{
  "n_layer": 11,
  "d_model": 384,
  "n_head": 6,
  "n_kv_head": 6,
  "head_dim": 64,
  "d_mlp": 1024,
  "vocab_size": 17741,
  "activation": "swiglu",
  "norm": "rmsnorm",
  "norm_place": "pre",
  "norm_eps": 1e-05,
  "positions": "rope",
  "rope_base": 36400.0,
  "rope_fraction": 0.5,
  "qk_norm": true,
  "attn_scale": 0.125,
  "bias": "none",
  "tie_embeddings": false,
  "parallel_block": false,
  "extras": ["local attention windows", "shifted keys", "an embedding shortcut", "norms scaled by depth", "capped logits"],
  "init": "uniform",
  "init_std_qkv": 0.027,
  "init_std_o": 0.0,
  "init_std_up": 0.027,
  "init_std_down": 0.0,
  "optimizer": "adamw",
  "lr": 0.00178,
  "beta1": 0.95,
  "beta2": 0.98,
  "weight_decay": 0.16,
  "lr_head": 0.00814,
  "warmup_steps": 389,
  "schedule": "wsd",
  "decay_fraction": 0.767,
  "decay_shape": "sqrt",
  "final_lr_fraction": 0.0,
  "batch_tokens": 131072,
  "seq_len": 1024,
  "doc_mask": true,
  "train_tokens": 601200000,
  "steps": 4587,
  "dataset": "wikipedia_en"
}
Each number is 500 + 25 x the weight over its row's rms, rounded and kept within 0 to 999. Layers, rows and columns count from 0. Numbers have three digits each. The size before them is the row's rms in percent of the matrix's.

# layer 7 MLP up, 1024x384, rms 0.0499, rows 441-489, columns 288-383
104:529524472495520489493465527468516462473526520528488471468517492510494520503483489508524546480444512526502484503501495508512543532433489525486553507547502521523524507491549549500483521473543548530495486468479471486476461522476537537546528468524483500460466476498527524472465522547528491502
103:492519515496499518527493487497488490442506489457428481475527528463534539506447496507516490476504501489452541494516521471521495499523505487529518506537458478461537454496507539515509485499468498496503458486486504489443477481488494541502469487439522507521504494493516470536535515489509491504
097:509548488488506507499537467494461515534482493515529497498508558500498531513463502506528470492520478521511501506494491526510513528553493507480499542506523477451504487566494481483477472509482484497504511498477526473456489527511557501564480510491486485515542515514502486493469507505538465487
103:526448481482476462496487513466501516457502526492479456514500459507486539501521493525511501485469484462451461493501511505451519510554501501519527469482489521527489468514483527488473486493521496533500484496542442505510479510467512472495508514479513480514483487483490535507535509504521493544
096:476513482527477536527524471490515450531497480509516551491479488501526529485492503485535516480536502510521517485497471474530520479475508476502522512571439506481460477491488534488538480491504514498477474499503505524461523450504528528524506470501514509503516532503488455475443490491464506510
101:457508476516483545494519485532532502490564463505467488472520481519490524510489484507509481497494511543509497509518496486553469480524563533497512502526510479537486486484542528462514491505494530479502523490516495479461481506458485499505506466553500526517489516488496510474505550565515508489
095:499532487534484457510501467493487490484513539502515519498525541494492475512502523506509537501528531507531501468497484523511538466468524484498512500564510504494477481485520503472553453482476496494530487504439503537482518483503469504487468467507520515577493472495465512494519503489513481492
097:491512512492461475508518525476503514556466498481448509519501486514478538484478497516452446515525488495519499477484515491496473530515510511479503513510478467508555502496511475505510520530512476463488481479511486548455492478524522488468476467441513494502524489498483478565530495467485517496
100:491495488530462529491520511521533514490484527483550499526498487477468523532480491510486473514493505477510493520506501503567485442535462555505504498488525495485497501505481469494463489509518519490506463474516544487528465500519483461496536555537480518513496513533499459506519475446499554477
100:506513529512492504483503488502527495501510512479523563490508490501544516480502474504536498503501494479497462483493526490493474501466516510433512516515507468465493515477471487483489516492524512533503538491507508452481471478483503429496450521497513527550476497519500526500509496532481459504
104:509505510488481532478522507502536516495524492494480508514499477512498481492511516504467487507504490503499533512466551469490494524495508500487459537535519479497458535483518520492478533542524496493452550514523491483496508505482488504511461449460508505517513535486503544477491507519494501489
094:516549462503505500515485484513502497507501508480456534499479486490516514484485532477526506505563510451453479497500505412510517485544478486493495490459478511466482529504465523498469505523533525505524502478541518503476532488480501481507475460489495515480453466494533518495487487493454445458
102:479438509490486467510487497465546529512539481458507485572522527490487516561521544542502493476493504491492478474452511534483477505508455510489527510505532508480489472502505509523440447528459512479452528490519496463474548502493496517481492514501476469512523519496500495532432507483512535540
087:441529484515499511490494540530502432497526486494481526529493465497471527555539495531469508537518507484464499501495512531470514507548482500497444484533492524495484512480461510525457504501480463506553460500523479467509491515532496530495446463520473456488447454458474503516514428482484511475
099:464502475508509442522521499484499449471489508539490515485500504482475522487496514532468491550504447469537510486504504487495478497494510488543493502546482536544521510528520513511508557509501455487529482505472442530457503535502522499496501521514537514478511529477444515503482498564530479504
105:567511491526497501496530514507491459507547532496483517494490481501454507504570467524479460538475527467501481484516475521535541494514544510511471478483528494485514522552518492474472479473541560520513546515499501491520428438481479493552454512474501514492547481473542480478502530487440484520
103:493508527520546504517516510544498525472515533488488501546485512488546533489497487493482504517462540474476484520473529506483494491509480536457471525449509453509495485501525511473508535522536493510470491488494516564542503522486463513517522479453531502498483500507484543490496515477471474494
098:439495474487441500465546468506517486518490507481530495517498502514514489470451517504492518492495495478483474473505512510499456492530520525515494466514475480480555509474518441510511540453507472511507511511557472506521472527482512497495486452497485479487504499513564520495548492468468506484
102:488519498517520507487552493490555497487502450533488473483516495523530493508560483507501489527471491494507471536468529539501489501550503544478532516483519503483464493491492500489539461512525493519471445513540528507517520497502475549542438487492507519522497491496502500506545498534487499478
099:463551520466492505504502476492531488499494508535475509548486469521496510497531515505532506505445532519507483472467485491513558462513529566481466514517508477525508514523496520512482525472473480520501523526538514485510522515467426527517533489488502502464547506542488496516528540506516540469
099:497512511486505472478523459541478515485498500520511504551509513487472454493489514467488536506475492498483492497531526479479529506454498485487488542499502555511522502494464494473459514508517565493436514494514506518503528493506549508506496455523496449496529499490509524513508515521495487509
099:477502484491476501462509499539521473505475538523504514557484553462493544528487486507521514514492493508491494518529489493509499489554523495486484493529493480551502460527519523508510524482491515507482515475513514500470492504512496485474530472477516476479519516501515497488518564510509526519
104:486503484483531488488496509450485511505508527517472502448506526512546549520475510541511478499466492537458516503491486507495478501472497516524523479511542501516525498485500516508500517497447486484482485500465482496497494483475502537506495517452496479490518498464521548439537502504511481462
102:510510462511504511523528521476509506474543455546549495520499494544502484536500513477495542509505540540483564489515509501513472507519507488542518473521503487478498481509487497497481492478514522494485468494511554541519489530493523487482517486525564510516518525499474509531494525477477445497
088:488502476560533541490493483481482463487498440494489465481530491512499501472504492516502495474488493516496466489525488481498500487508568500454488504508488470496463495522530507512493461499548518480476470536500510501504529509497481474459480518513476484568551517489518492482504487521504502481
096:537486502481519548543508504487449544557487549455515469527539510570522501525478502546488502460492492503498544486513461491491519521486488551487493517513465514513481497514468479556477483508443458462486506470492512497506486525505487517550518449523478492501503541525530486477475543512509459506
102:480540513498526545498495462468460484528476470450491500471485503476468532505464518484498536493478489532499466519459511495517511544509501514536529479487455563505496521505563565476492465454556493438501499477489476511486502510511486514466483529516483493505490503475521522519492470545501547504
100:463490465473472498500481469492493508500539480509485453471464452489507533508484519512459477473494514483528474460511454502502493514484497516448515507486499497531520546508464487493504509493541504532541504526426454492524528489485443486527478483531458530512510518519473469484493505553481524541
103:473524513477484472504499511486516455512519496500509507458478524488523490553538524504525492506508498529501490530464529542506482524499490496490460489482493459469473482478548483448465465484532540509514493495554506483536440508516495506523531500538460478521514549544509506528512500493473470516
099:529480517484465505476479492508561482536559458463484454571476497507572515521475497515552443494531481474493516447500513482504508469523500493481470506459504505538476514507503498480530468491455487495491519474500480460473499526490493506524511523498454523453522499501499534509479507470503529494
104:481532520462510490481485514467503520549475502499505473504507483483458507493483462506467528518530492512534529470532497492513475503466523481481484493569511522491544527499525477545521554505458499496521496453464486469524463442515487475519499534486487474484504444505455504532530480471496502506
103:476490548448522531488456520508456515516458491507486540479491523515465513483469472500506508552518477457501482526484476501527518471494522473508526523500493500515502466510530502541504508510538454490454508517484523575460493493534470507495443498512519513518506493500467469487514525500463480540
102:483536505479527519477489488492497529483482451524508504521502511485478503477520466467521497556477497492517555513505490540476524489505456477453488515499502529503449470515480528503504510491501490471533492509526515486582516529526516474523484515483496480528495512526496447499495499482491538476
098:451475514478505529512500511504469482500492498534468501508447471499495511494509534531529520468487488523501482493511462509536439559524439485520508470518491510534520522498494515520509466514513482461489477510484514501492498518535489508571442553510507501472512475502533517494511450540516450500
099:542542488503512561498542511515464539491521476486480494498517500487502487455513501500506524448487487488491475530545464483489521498473527542494523521534499529512510489507486500516497500501499480531496507507484497464507502475514527539514473548488467520534499541494495502519509510538488497517
099:517464483438518509501500525553537452490442458512525498498485495537512503495493482522474498493452581453459471526495520484479474522467498495532485458515502525514484554509548508548522488455511543542476512501446518495476479510505434445468502472490511492500518491519566476480502566529527488498
101:514516494465514510483490485520451468510546479473516514536487519503477493519479453473477516476584504500489528478524507503501472504488513502496527518506543479490512474463514525465471530493486458466431532519497478516510503488503506483492487502452475505511514496463524519527499529495523510491
095:521544507523492522498480474510457505521491468562492482488491480508471528516529527475509452476524539478465487500521511509491515484544504458507523465490569504504500452514515497509474476479474486488487520494488509441514513553496497513507516481470501465516488478549524461547482518510512498533
104:507494533503472453508483526463499472503501474469491513486507478461527519460469524472514509515485536528522527501469489488488514499515514498513519512515481496487517457508460508484473531489529481484510496473504447505506494540491519519457505472487501555488492466495485479521556484531570502516
096:511480491493520511515478510503516495508513515505524514545496556467486474454517499563478514556483452518505464429525475488586480553470537510477480478496510517494459511507516528533493496526460519568506497509515535479504477500503526499501486508534488495510489510517495488502475484507527508538
094:493475513512505519546517486453504481486477550536490479504486549535537466502474514476473492490492491512483490499521483589457474507497487505483528518491489473540509515511535532494522485478466499495508466496489545489487553473546496518488538544497522476519490487516505496497463507521516512518
104:482525495482521495528436504474528561475480505516496456446517490454498485539500527482527470481497484494510539499477537498552491480531533511496539503529525451444498511541510504485507509453524540518482522523455502498502451460499477548525488484469538543513523485503511486487468554490534478470
088:505475469532496502507501514498479477483489431521516505502507540503501482493497507509525537505462518526514516475537441513470466497497475480527505472496491461500538512509513506523480517501492553498471497482493511519496526494520462495491477511521517547502459468459465508522502539480513449449
102:485475489514475534505480468532485498512498503518473497483478480521486505526505530514509519533535492534443495500480490468493558498502495522497506466488511546530476509467464482513505525530507491505484482532510501484510485483485554466511507495505504528532533544473534533477442496517532500449
105:511516512517509517502488446514484511491512576481508480549496488480517536472479474488476481468517514516506519481537507510485459453470534496519507481493513496516511482514499532522514496519573510492471477497540502509522507555508515472494475505473486518575547492516594501483465517507506500544
098:498549510527488478534487496503495453510527490505506458497498493503529465470510514488477503535518499471526514470525499530541532489486518511537522545533511510494487494483518515503553521549468490486537525472510528487488468553529440494538495527514506493472513488463465494499520485490531511527
101:447477506485516493542450485470520479531525540454519472502498518477485483487516528527536531491501505540496509480506555498477510513484504477500446432495506515525489459519498498488498478496554527459520451505495495492496507490495446478526492493492548505477505482499471517518509503474506511464
099:529481485507509532518528493514482551515537525487474481544489512475536480515470532464453491457485496508499452510470501467494489489512529503485514466486514508465525475437531468499489479492487468483492510496524527496490481510473475490434537496509451529558531476495482472459561510508450523513
102:487491496502505524479522489520466490442492497489517534531450501532459524508527510490508443471467492454506491510476526481490527493487484540460458535496492527525519521487458514489497472493520504498469495483512537513500566477451516485509494523508505497494509511509508495478526488457498524501
# layer 7 MLP down (transposed), 1024x384, rms 0.0458, rows 441-488, columns 288-383
095:498509520503500487469536469509475472489502489540471524514512517502545489502551482493460532481528515521426503504516517492490497500483485488501548464487516503503491528514477481466522525489501496470508497455469477494496500485516501526480504519489501456473473492464491550455451490492488520534
102:536524453515526501498540504490531506496465494496528541484505498500492448458516510518527504532444486531533568526472514498537515569543514514535508499512473502489527511506499487453466501480429522480478486501487525510485508512473505536526510479455493494539462532504517523475511465479515441505
098:466507479487479481480483489490510545516506483479457540490525453498517468503510493491477481493484536532480530504497529469512461522461501495495487523509516456520521516493483483490496517434462553526522491573512485540511491517481507451475523490505509526501459498476480522495512472463547514522
105:500523502488495496462472529535452518478534526476516528501492481506489522475440512474491465462522487532492489493541522456492472517488526468485438498476479471508441473504488508483515486532476503502493498482477489448489468514423468468488499530579516489443512502513517488551534522492471531489
100:481485479513505516539491545450534501466510495498499493517473483504514508506448497480525488475542477467487496533505472499466549486526517500494490554479503548522464490516509547521500446472468534539476506474461465483513481503543511493507505536529483522473505498472480517524511506483532529479
101:502497535521515463488476491489502521523535494536509487527529510522463496498531542524529533514539477494491510463429496507486498466496495494501479493463497531525498507530459479493535501481503458522556500579486509478497496494466515494505504465488485497484567515508477506550545508513542467525
095:482495503465498482525485493518526516487467505521485498533470528459487499493497485502529493490520463496489524519473492507515521515439462506484500482492512508514536467513542495473553504490482525498478490477522488509549496457493520461466481520578520521446498507466497544492513483515497496462
103:497469520507482483508466493489475487506490530507524502520452501496519463502509497508464504495537535505512534507466479555492487489524510501511530500497479533501492489546565509526508492538505537508512533478513498470423518469477542513511479457448492468501472498513539472501512525523579520528
099:488519522480457496491465519515492524523492470537464482519509446468480483472497541517477490506515513537525522505438484538535500467516544528473525483536481516558527502456479493464512477517494528535540500508519526480484504503458512515466512499507530538476477500523528499470508497554547487503
100:491514539507539496510533455487476503537506478512479480464492489497537493519524519457456450480506503495509493520491466476487513489481483475522500516510512488489535470510440511558528491513492539476487510611469470528551502475526472504440476511519479528491465454516474484477512498485471490500
107:509487535491499517480497542487500492484498487498539501477545491485526484442502495481518483528512508506494456564492477497523455523534476499448549517475520503509511479480532546495523510501524502512478475548526455527496473485498519493496534532470507526449511538464484501518479491481419488487
095:537498512517479532503512512487491498484505517541488530516515536526534500424536481479475493523484488545473510480507455501516506455557473538489528505471523471524470529536494498504502493516504468488481500495483499479515480513511460509478538484511521491473515489515499486524458552485491518491
096:492494500469543486533474537494474467484472492485536475480494505494494483496470473451514486526451502509548475502494477515511519565464537473487489482480495491520482498517495481491488474547523541469492533465513513514513507492502451498504473465482495481509497476498518486466502479476526559510
094:516493501471484506490503512473500476505518535538508475467526481506503510515503512501517493513509507484499519501480500416501500521476499532504499526550563533481532450506530486517493523493504527487440525570459515460481497557543520480465448482462515470520512488529510477511523536525516429522
098:550490453483513522483512460486479500500486526545506528472495482487509493506517508509514531520520471484509482535455502504484514502495512477492509493504508531465517532523450498508478486523513503474519494461516502482458497510526466472511526507510525486540465488482513489491514500512491459518
105:492510497464494502536547483497502501492470499487475477542487492487510550515493488569472503482498513512520502489498538443510465500519476465508532485498513502486491493498472504494494520481502490494525522471519533540463539492528459506527500537509503552479531491526504455483535588446472500490
097:480498471470456523507500490499459506530529502473478470493512510511538484532484489501470497475530489504496547497515516442503457526520479494507475516515492536503508505483570486473530488480520483499502499560513470479531444516460547523492518520497487504487462527535508499525465463473478531488
100:460495465523478485485484462527497482477474488534520502444516462515526514523514482488502537538481513516493464457522502497528520550507491475519453512548480533523470515523500526482533514520507484467497479493519558514504531518496475500516501489496523499471535487511502517518542482507499450498
093:550493472508499501487514489528478509506488518498501555533462450492528491506492473530454439504484511496494496485474474491541477533504473500515513533501438481485498531490485477461506523463491501508507463540486471503527510550511514527538494494495530500486504534542496494499472484535488451508
102:504504482484478514483468463477475483508482505510506526506486490479513483478491475543449484502496475503560450523456470493530499470503495492484473479470540504523496515495489450436515520536500496521477555521484493479489478503517470575517468513520544521527478508465486470502470482512478469520
101:501477473471512480484473550487525486513504530514497503527457479482504482539524517506460542524517530521512499440515489467529470506509504541526532513445538520501495506490503539453485488492462480537447525505534469444509483522479489505496501518480526496450536516505559521496527505492495441494
102:513508553506484470494493466474504548514551527498503516550503495513491473531501500497468512480536488552512491521505475498542504513527493483494515518499516514496509464460505530557503517506511450493525509502478541510495525502502492524450533510488495511469529488531479481562521513511496530527
101:490489532483500480489500481507500471473510563508518470526517514490491492558466522508475473505490469479485490450480487481514493497507465502517534564486508496460496508448532500465501450526492473510483471499473441482514510488490542493540530465509525470494500471525535520470497495530499478484
104:489518432542501494508516512530507508484546510467493470483512541524530475482463485479488537504501535533526515474488488524544511500512468506523510494482514500533496501527482495533531498488526462497510514514502499548505520499476485548463503528497475483478463500516457475475476511535515504472
094:515526493507471477533479504481525510553496479536482488530468485451469514506540508476491557525494500482488495495477519537516476473487463513490525499488501543540524494446502510483519475527475461496505470546492549468498503511487516546484513498492465526480469516517446495477534481497485486492
102:489515547511520497485503476517506489510494484506512493523487455458524523481570471506464501512507517506504463522493491496484458515485492506517490548512547517490484462505531501541512530498475489521489507555567462463505519470526497506456515510496544494510519498526473517509510517468481499472
092:488533498518481505581480485497555491511476457470564547465488482479480469507484494483479514527492477540510512469529474482517486461445477522508517521509516506478516492505481515492472472510504476514484474484550443525483492497488479545491524497489513522472512477470535520504521501510527499471
101:514506508445507518444528495543523475570510504521524522491496468537518506522483495517461498518493493495490499458498460485463508477492488529490528500517503515475517500478497501464472481532509516486488470470518516522476509476513518499493503502481534495496496493520498490530509493533494506482
101:515484486471506501518473497473493485465499536518479516481465480499436473522472453481481511530470509502537473543453488515480526498518466478469479524497490469485481462547494523480459502506509492457491491490512510460460488501473479538539487510482489544470498471475515512470499467486493499478
091:451509526493526499528471491487491489462491529516513508471528520492465476491555535480469483452478517541513501479477486468514500468472482501475528544522467505518507498517512519495491523506539520508464502536501506528527499504491500460540492463538493461521489502509517484446519515476464502490
102:498501507506495537478473507512486533496505505500487481520474441494445510483536512519486466545530493502507498517507503538463523465538481514476460524507540509494494520558479453482567496512485514508530517515497517461479509470466506508508503463486472487512464464494520467512516504532518534473
104:502508497485546531533456492479485523539528442519452537487497515500492487506505525487486514495501486504495541479485494496504465507449478516490463520517518554479511509459499457458520502491512490519526493460513496535504516538499510498495502566493502543488513509450473493515539508489537521490
100:519483511448476527460490503486524503484501467503506541503525506519462454535522478519469503515473466520516501531546504516470476471522508529521480502479485454458472524498505470483531519459459508501466479530501497509521522512498512518511529488537493515477499519511488535523492497499492499461
102:488511510459497485524507536531458511491503524496465459519499515487518563512517493520474460492516554495517485514472508504519534510518475475481489497489513471521477489482494463515501480458489502514519502513521503455487524522493556498535491513525470497446522557485531501486512452491493536457
087:500500537482478496553523534521466491511530502522509537506465497497490477530499477483521495537505501514540476493487506476517471505513489543509496494492453517498511467584490502506481468477495489512500506540605535468463504479474518472473473504489559526497533534493487495490487506468504513490
102:470469486483471539518513521476480542461536507488479492488485459534461478536506489466513506487502504539496496484501467523511481486532530492504479521541504520496509463486511485508507501514475497497510477507504532490533497481503488510492522568512528518528502502501519459490540512533498540504
108:498540487498523522499487529482549524515489493496497512501516478492507489490508499508453513502500471498502497478541502510498471451490478537491477492478492522477480483539467488497538448498535466501484511474496511501537547498544495489481447511482465552517496532489507499457550523491506520515
100:494509519511536496498492492484516452468479499475462538495530528514457514472530515516522538499503483514533462467456482516503464506479540527462502517502473496505450510508500464574524504562515510522496515495487524500508492479504515438482509501494511484505478497454494519505471484480517548516
100:478526479477472549498506512511486516512526503532466535515471537512463543492479492474506487537491539501447486538516480541493502516505518489513532501479553501497455526511508506473529508465494474502516475512510461496486536509469504498499551454512491465500472506504505495501470530471517491508
096:519508519516478475497517465535489479500500538477508530531482496526477481508478515473489519438497532489471518509505517499522504542485494520470513493529489455508494536493504515522480508557536518511495461488508508492471501481541483483547483475503478477519530483521535490436494471507443527461
094:470476453508493516488444529498526504500479461513488533514489497504464482512486449457514482456522491461521513531499535480464510459515478507496509542503507458488522505520477468479507496485506469557500525484491492531488494468513484494476503464511415452485478502537490475492497506490503501470
102:516498490466467542499526506510495546517507544535469472534496504426507511525502468502489467453506507475523549496473479440478495501469457537509496489537495462481571504527517514478530512507470472501517492513492467518518523489528499497533524455512519483472513525535514477554489530465496512490
094:496507508478460459498494519502571517543484494472527525498482473501478487500499481529477520500510507484510492502443555509538503537499469515446505479509497487484475506534525478506530494486495496510527479506504510461472487525446475479511514488458494468472491552505514500528477512525453504484
099:535505496488479477496480492491511520514507519499480500550505488479516489494533490529466472541496508455516509502481540501509512530481454499469531502517485462492553476484499463520533473465490473516510525472524547497467506473471517474500505517518480521517514524489554494476507495528507493511
106:492477517503486526490553498511525521486516558510515477524470491486512534503497456513499492498514528476500522515464453547483521489482477529485451476499514479479535493517497519529482532541502470505515530514489529515502492490461496472506502476461483525541508499503462463481498460521519487492
100:487509488524493476536496503544456458515532472507504485510528500480516541486489492514459493489506542483544479485497517469488499517517469474482463499470485495535533515491527496481488484509481494482504522537501548543474483488518563527536497521463466502489491524496500463537503476531465507484
101:535500523448508509488500493554485507514549514511502481501463513536524494479502489546480504480525481480479483499504483444507492492478511462507524528526517490511514510493497480484522524496524494482472537500478481514463528522572532529508515485504542497550509497497532532438497513547508511534
094:505512536478526490509487452518495473500490517470465491514471517471520495499467434504509500500490517506526507523513510537498523512500551497528545484513531475495508476527490473474462486505481536515497508509499510524469510513502526482501497482505520519501506531516518482536510542488516546488
# layer 7 MLP gate, 1024x384, rms 0.0504, rows 442-489, columns 288-383
098:503498469476498508486498479481441497517469511505513488481500574515524512499453544513507513496481490542508461493505418501477489502497517504508480480532494483454470507482440495560536486501512544507479500502489491507456528496478494546563480462494502483488491537464515515521472473456495461530
101:505504479498465469530530502496504518549519513500523490498511513518545500517492498468469505519512480548485511516522483509506490455505502553478491539472512528488530501485474509527532508509474484503517484458535479517490490490505501501490542487469450501513475464535515513530503466483515461483
104:518478528498525512536508497487487536498512475501474506528476482502411491503477506518481485520498494495460509490514521472506502496461548460497422549505475491453505487511490528514463507481523516527496542463465505536484501508541495524577463515488533484496540466516508516491514526496512505492
098:476492560503474532501518501481526540525513513492506507546495518488487486502481467528495493525492519520506479529512513485514489482518499500535517516473522508515491523499530496461463482510510505507466469547472491482519484499527509475553478471497453504461483487485505478498453508488483508491
099:490528487540493458514515516507484500500569540502528503473468505516536509482493487513506477531478523502524495494515533494498493446527509531478489514480476466558532507480481463496511507494481510500502530488491525504469480501532515499566517493498526467499514485485488531423503489534481480487
099:501530462469511463459525455480515490546478532476439516484478531478501511483477514558526488532547473495463491494516509495561534478518489481523545492513524488514498487498544471494540495523475521498465508496488470530507500510554555476541530464474509470505498488505506532524513492500506477511
100:500516493507440506519528472501528535491495466500500515539527511488502446541480482478519498526494491446499518477516534511528535534475456486494501506501496460505531515473492550512517518501517512470473484483505514542511479537475513493506486525512487484508522514490481509501513538479485510459
101:495520516493523453522479484487503560517497529476441489530523462473491462545459527551499522535466440535486528507502507531491516510476496493478493513486508479490507482447495504489516466502503462500545500455490515489467550523501465525474506504496518505487481502488482494487533478539524464508
108:507494542489492462492496513561539495493483512510481484473495482497503496492539510491475489501523524439490459529484525475467505501450516502464479529511546501468460492524478515480524455476495468521528519511549494528560532500537450462475488499510527461506492464552484539540508517524486523517
100:501523477518511542498504440486466515516528534481441503508526473494452464493491464528511510471506521553500479553516497499504500515480471505520510495458567550536459483525518470496502520520536485479474500514504553499525477453483470488524494503545471470539512493522518486508488539507475509520
096:458519499493505492540466521507481492484514520468485483538490495463499521497511514519532492482503541516558479516513500446463498487498517472490460536475527535499541452515491496510465485495522533478510483488529493441520512486511560472498539516505493507508500482532500485494537512482522528482
100:508518504502497506513510437518478523505523500484499500502533554515481488468502502481518511512484495536523501554520505439464491469463470482435512521502517506516549509497508487494481493500533474465513506496508533544515526491463497483480525470513519560534487558489486469501523486486463490500
092:461512539505504471515461511507522520536513486508513536506503489495500503525502514495502501554508514481483494491503490508461540474481480482452458509489490486520466523496487507502549480512509509489495488446530469511494511455461531540491502472529447553438476518490479487482457476498499548520
104:527523537495479481468499521471495541517516489474499511528501449517488509504503500522510502494522523450522449557500489466479479467475479502518514515520468457531492465481485535476516461501519525547494509494542480458519526499453477485463482525510522491449500506488502525498530500452454533491
103:493517490482487471478508483540485487485558487505527549545486490472470498475474509553486514475511541501519448515505504486501544508477492506535501500513502553526497486480528509515496515523535520526514529462545520533473483475470481470473521532522513466480507507539482488490435522480484508526
101:503492502533489481503521514514473495477479517484549468490522509526483476488539487515516473522482533485526488523532526504462508487457531546480515511508482503502511488493460505485508490520539503541520527474450522508547500460509456557536511512506497513460517490479490520487529533503453520494
095:488510499482518436482483489477513545498485476537490470525490483478485473480460478507488486467537520520456472466488511490502481531481470488511493539515507496488510529519547527528488506523525483487520499496505538469508505472486537506542494495490558475479517473489518491504507497493470525523
101:495514492498502495513545476513450507495511498507490466476529505489493480487483518495502482516486471460504457522526497480536486499460531486491503503508510505506537470514473517504465527484519535524475519502486459546489494470513512518526471491504549524545509503536501452467533502524499459507
102:501484500519487467541504528491526498516530519484502507454500534479521486500503514483473535523515490456529487530472515484459543523550478516523483485480496521525532500522501467543512509513508467512534470464500454542465495458500505495492523479525496542503502510526479491509510546474446540534
096:483458511466511460502501463473535519514494471491511511504534453502496530526495481477481518504524523484448507489496517520542477486529485504475531508472544517484508517516529483531510550526494473500524488518556497532523544533512532498448519527509537465481453508526496484502503525504504491491
098:478485496511542475508500498500496550515505453513489496506481475476480491504494518488501527498531493510472490503519512470476513514504469483487506452480524499458521474507494515429497491498518489486527514535558552465509520468485463441496523498481510509492481520502500459477517506499531536495
104:462529527495507526493482488490458541518485480483516502476521503452560503466520462513502518497486498507458502491543473518540480486534493527508556476464514503518521500422525477526479536453505470507500532487506508511490572503499472500508543491522493487468523484471518474505497508521517524490
098:495465458549519505495508505504510516503537473467510522536515532500484495513498480494512499478479550479480473490532471472487547491516442494523542472515509550517553495488502498508488482516564498532479513463551487520478515496484481504509498455500545500506501528488458521499510478465458480469
092:538483490499521491522510517531499516476515525549546488559500506533505506527496534470551534483506465527493509540469506481479524520453497485512513521529497491481494498521507507511492586493509480517530518520497528466506500492523513483505519485536511462494483471485491477500444533481483483487
097:510491519493475507486509501465481485499519438537486506490480514502527486543471497493474520500497451490482507508518579507530493520492463480494506502510464510510464514499495494479522525510477454508529486502517418503467519512491512509500491484506513511495504532462528506501465509488517451539
110:523451515522487466482504539513518517471521499457477475480534533490530492483460479465499502524471481440494538487522491502519529491508471513495533484503504457467482515467475483485496482520503497551531515487495507525498509451521483485507512472483477495519481501516469516487533510492511511525
099:505489499504494466503507515509536488530523490531448501502504479509498512476521470457531469455483498478484538472476509509488471460502522499517489502486472534521432516495486494495460513514468540486456492480465492529495502529497531479518499480488449534500516499518461506509535489490480492498
100:519493508490492485479505488496499501526528514514516524527502528478509452540478518488529541530524499501521470526502511535487459493472508504483504490510526525515487459504529477505499532511522508534477493518476571581477486545529503510500506506544537518483505507506501495469505526489498538443
119:526480495521469497498502484513519510539521455523501483520467526511451528534452507521519458530517448470477540518507520488531502486500475467515468514502490480460517488506499493520491526505486509514467510496499454457504511502487511530513498510542495524484513485501514497527457491493504498511
105:499457536501515522484491496465490503527524480514485468497508552528473484509477501459484487504482496475532490494532461479480482472487498508495573532494489504489556492472474514527501467519472506509479483485505514511475489440512484490558511493530507493512515502480541502499514527479461472481
095:505497517498482523503491493496506536530502475512495516507477521515512524500509496524512532515488466467530517488501461555469490492499508460493499503521507488505474449511511554498492487465473477483527494498515474487492542508475469534511500474504501526528471513514484511468475486481533490524
103:522450553461492483475513435525522514541541466496512502528519467459487472523521453487487524512483472513499505503514515540500521498541474521500496526480474472478543499495479506488504476517450464462477483503491516492539552501455491520483560536530523510492550535533492529478502484508499497495
094:499504472505514529518513502478462507547526458537508488495518525518504524507497485461556493457511486538491479469541477465509518504430488509491467517476466472493506496470498521501528456510508505470494502468433484495495475500497506476520486552497498516494535487506464526476477465530483492494
099:456514490530478498497515467521509519516482519485509523492468495481462447518493513516495505536528473461541426503493523499468471516547507469527490497472524519474490502489506500447521493497521533493472507507536514505536492488512470515529502472495492431431507506490500518539472546484476534443
102:501505484512493482520547476499480508492548475520429477516454507521504489516512481495511511499516474463528526497494508482466488514514532462489487512480470542476487523505478488498517517490522534492500488516460517531472478507517543481519506476508478530469488472477485534534482499524485528508
108:540504461494472521502468487503526518502469500491474540481561486495507495534530489487499500512520471500523545520529497518478536478509547482435514505485445506507476511495496512509490494539497467490485559471509431494467495533517497493483528506490506503523470467495469473519505445532517511503
097:460541511475481561512494485539515456513479509538513521504534490497514502516485498473504518476524459499502506513491461495496502508530524513504484499501503506505522472478547507500497493506534500487479543458497504555487481468546473488506490477511504500492476483506473494452508474503502515481
102:519528478506499485488504526533490516498551483500447493531528501518518483506467488518531491508471459475508478411505492467531508499480488479481484449482454493510500467515506504553505544489467481480496518512503515533478505472506455513464483522501504492463465544507485508507512489527493508496
093:487476538492522475497481497464487491490507486522492511528482508493507514471488511491508514546514532519510539504453468505526513544514548511488506505515524466503488560510516497435486474524508506530479534509528480528485495498503486500492457433498544516543504516490459460494480456511491479504
098:451503496477532487521501506523475518512548499474464515517475513532535481522452512532510456498476494514513528496493421508502506499521495492492506509537520463527482478460468463519509495509488538508514501472507513514523515504540459562550535473533481489474506521456507500545514515487515488538
105:533510539489557445479498496470526471520499519491518510504513496445483505473461471509512479551528476472488511534487518498526529495521500503483504470495535495512513505483505483516493487513512526524483499475515465491491517565505509469497506473488487541515498534488494451526499497468508496527
094:499501502537506494512528547541507503507478465518523501551578470508466527494535501527511505518504507529486526492458473459531484523518476506505505453514492509518509506529518515463470470528492511487522495495495511434477533505472491473492492523505508494510480475493475506534545532509522472465
101:474510521489506518525486538463529449492471487492471524483466525511467507476451467460496488495435502490489495499516477504497455508492508514465528524461522502458435491520451505514533510466435471509493521480529458530559554530558471502508519479511526502489500469501483538491475453473498523493
108:520487513576496474465473485493504486534500504468537542547483513523454561469489469495493522497501571507490491497473528527484525451503489499476506493506511466506524496528532505498496527484484493481481517489491457522507493529510495471520453517477484512507497486514523509500483504489469525520
100:509478479516475525494529479508504483477488477497503472528462443513511527491502493529492474493497486483440446510480462503513548531471528484570491476441518482493474510499466444478498497521483454487515514482547479514491519483539504483517483483504454489515531528466513484511489496478520493482
101:509476447521480504448529524490514494489516549473475492512484513504503497505546478516545502515495496473458511464499502490550491489485495499466525506522499497534511515505488500542489468491492502488496478513520496503496487484524476521535455483500465515494479544451479525534527533504424484539
093:482488533488482530491512545492514469524486521500473525489506480478458506495484476522525489506470511504522521482522522532502509483474517526532480525510486468496524497469478536488498494465479505545508543503482490522490528522539531489489492485529491466492460559505504485529492540489514494489
106:490478504521479499489517497482514516487477480494529504458459502493517454514514480514525513497499514484496479491481515509536509464483494441487497526492522476493485519507478509535506495490489510506480494533529509545539504492504483465506465490496541515445531493474489487495454503430502518514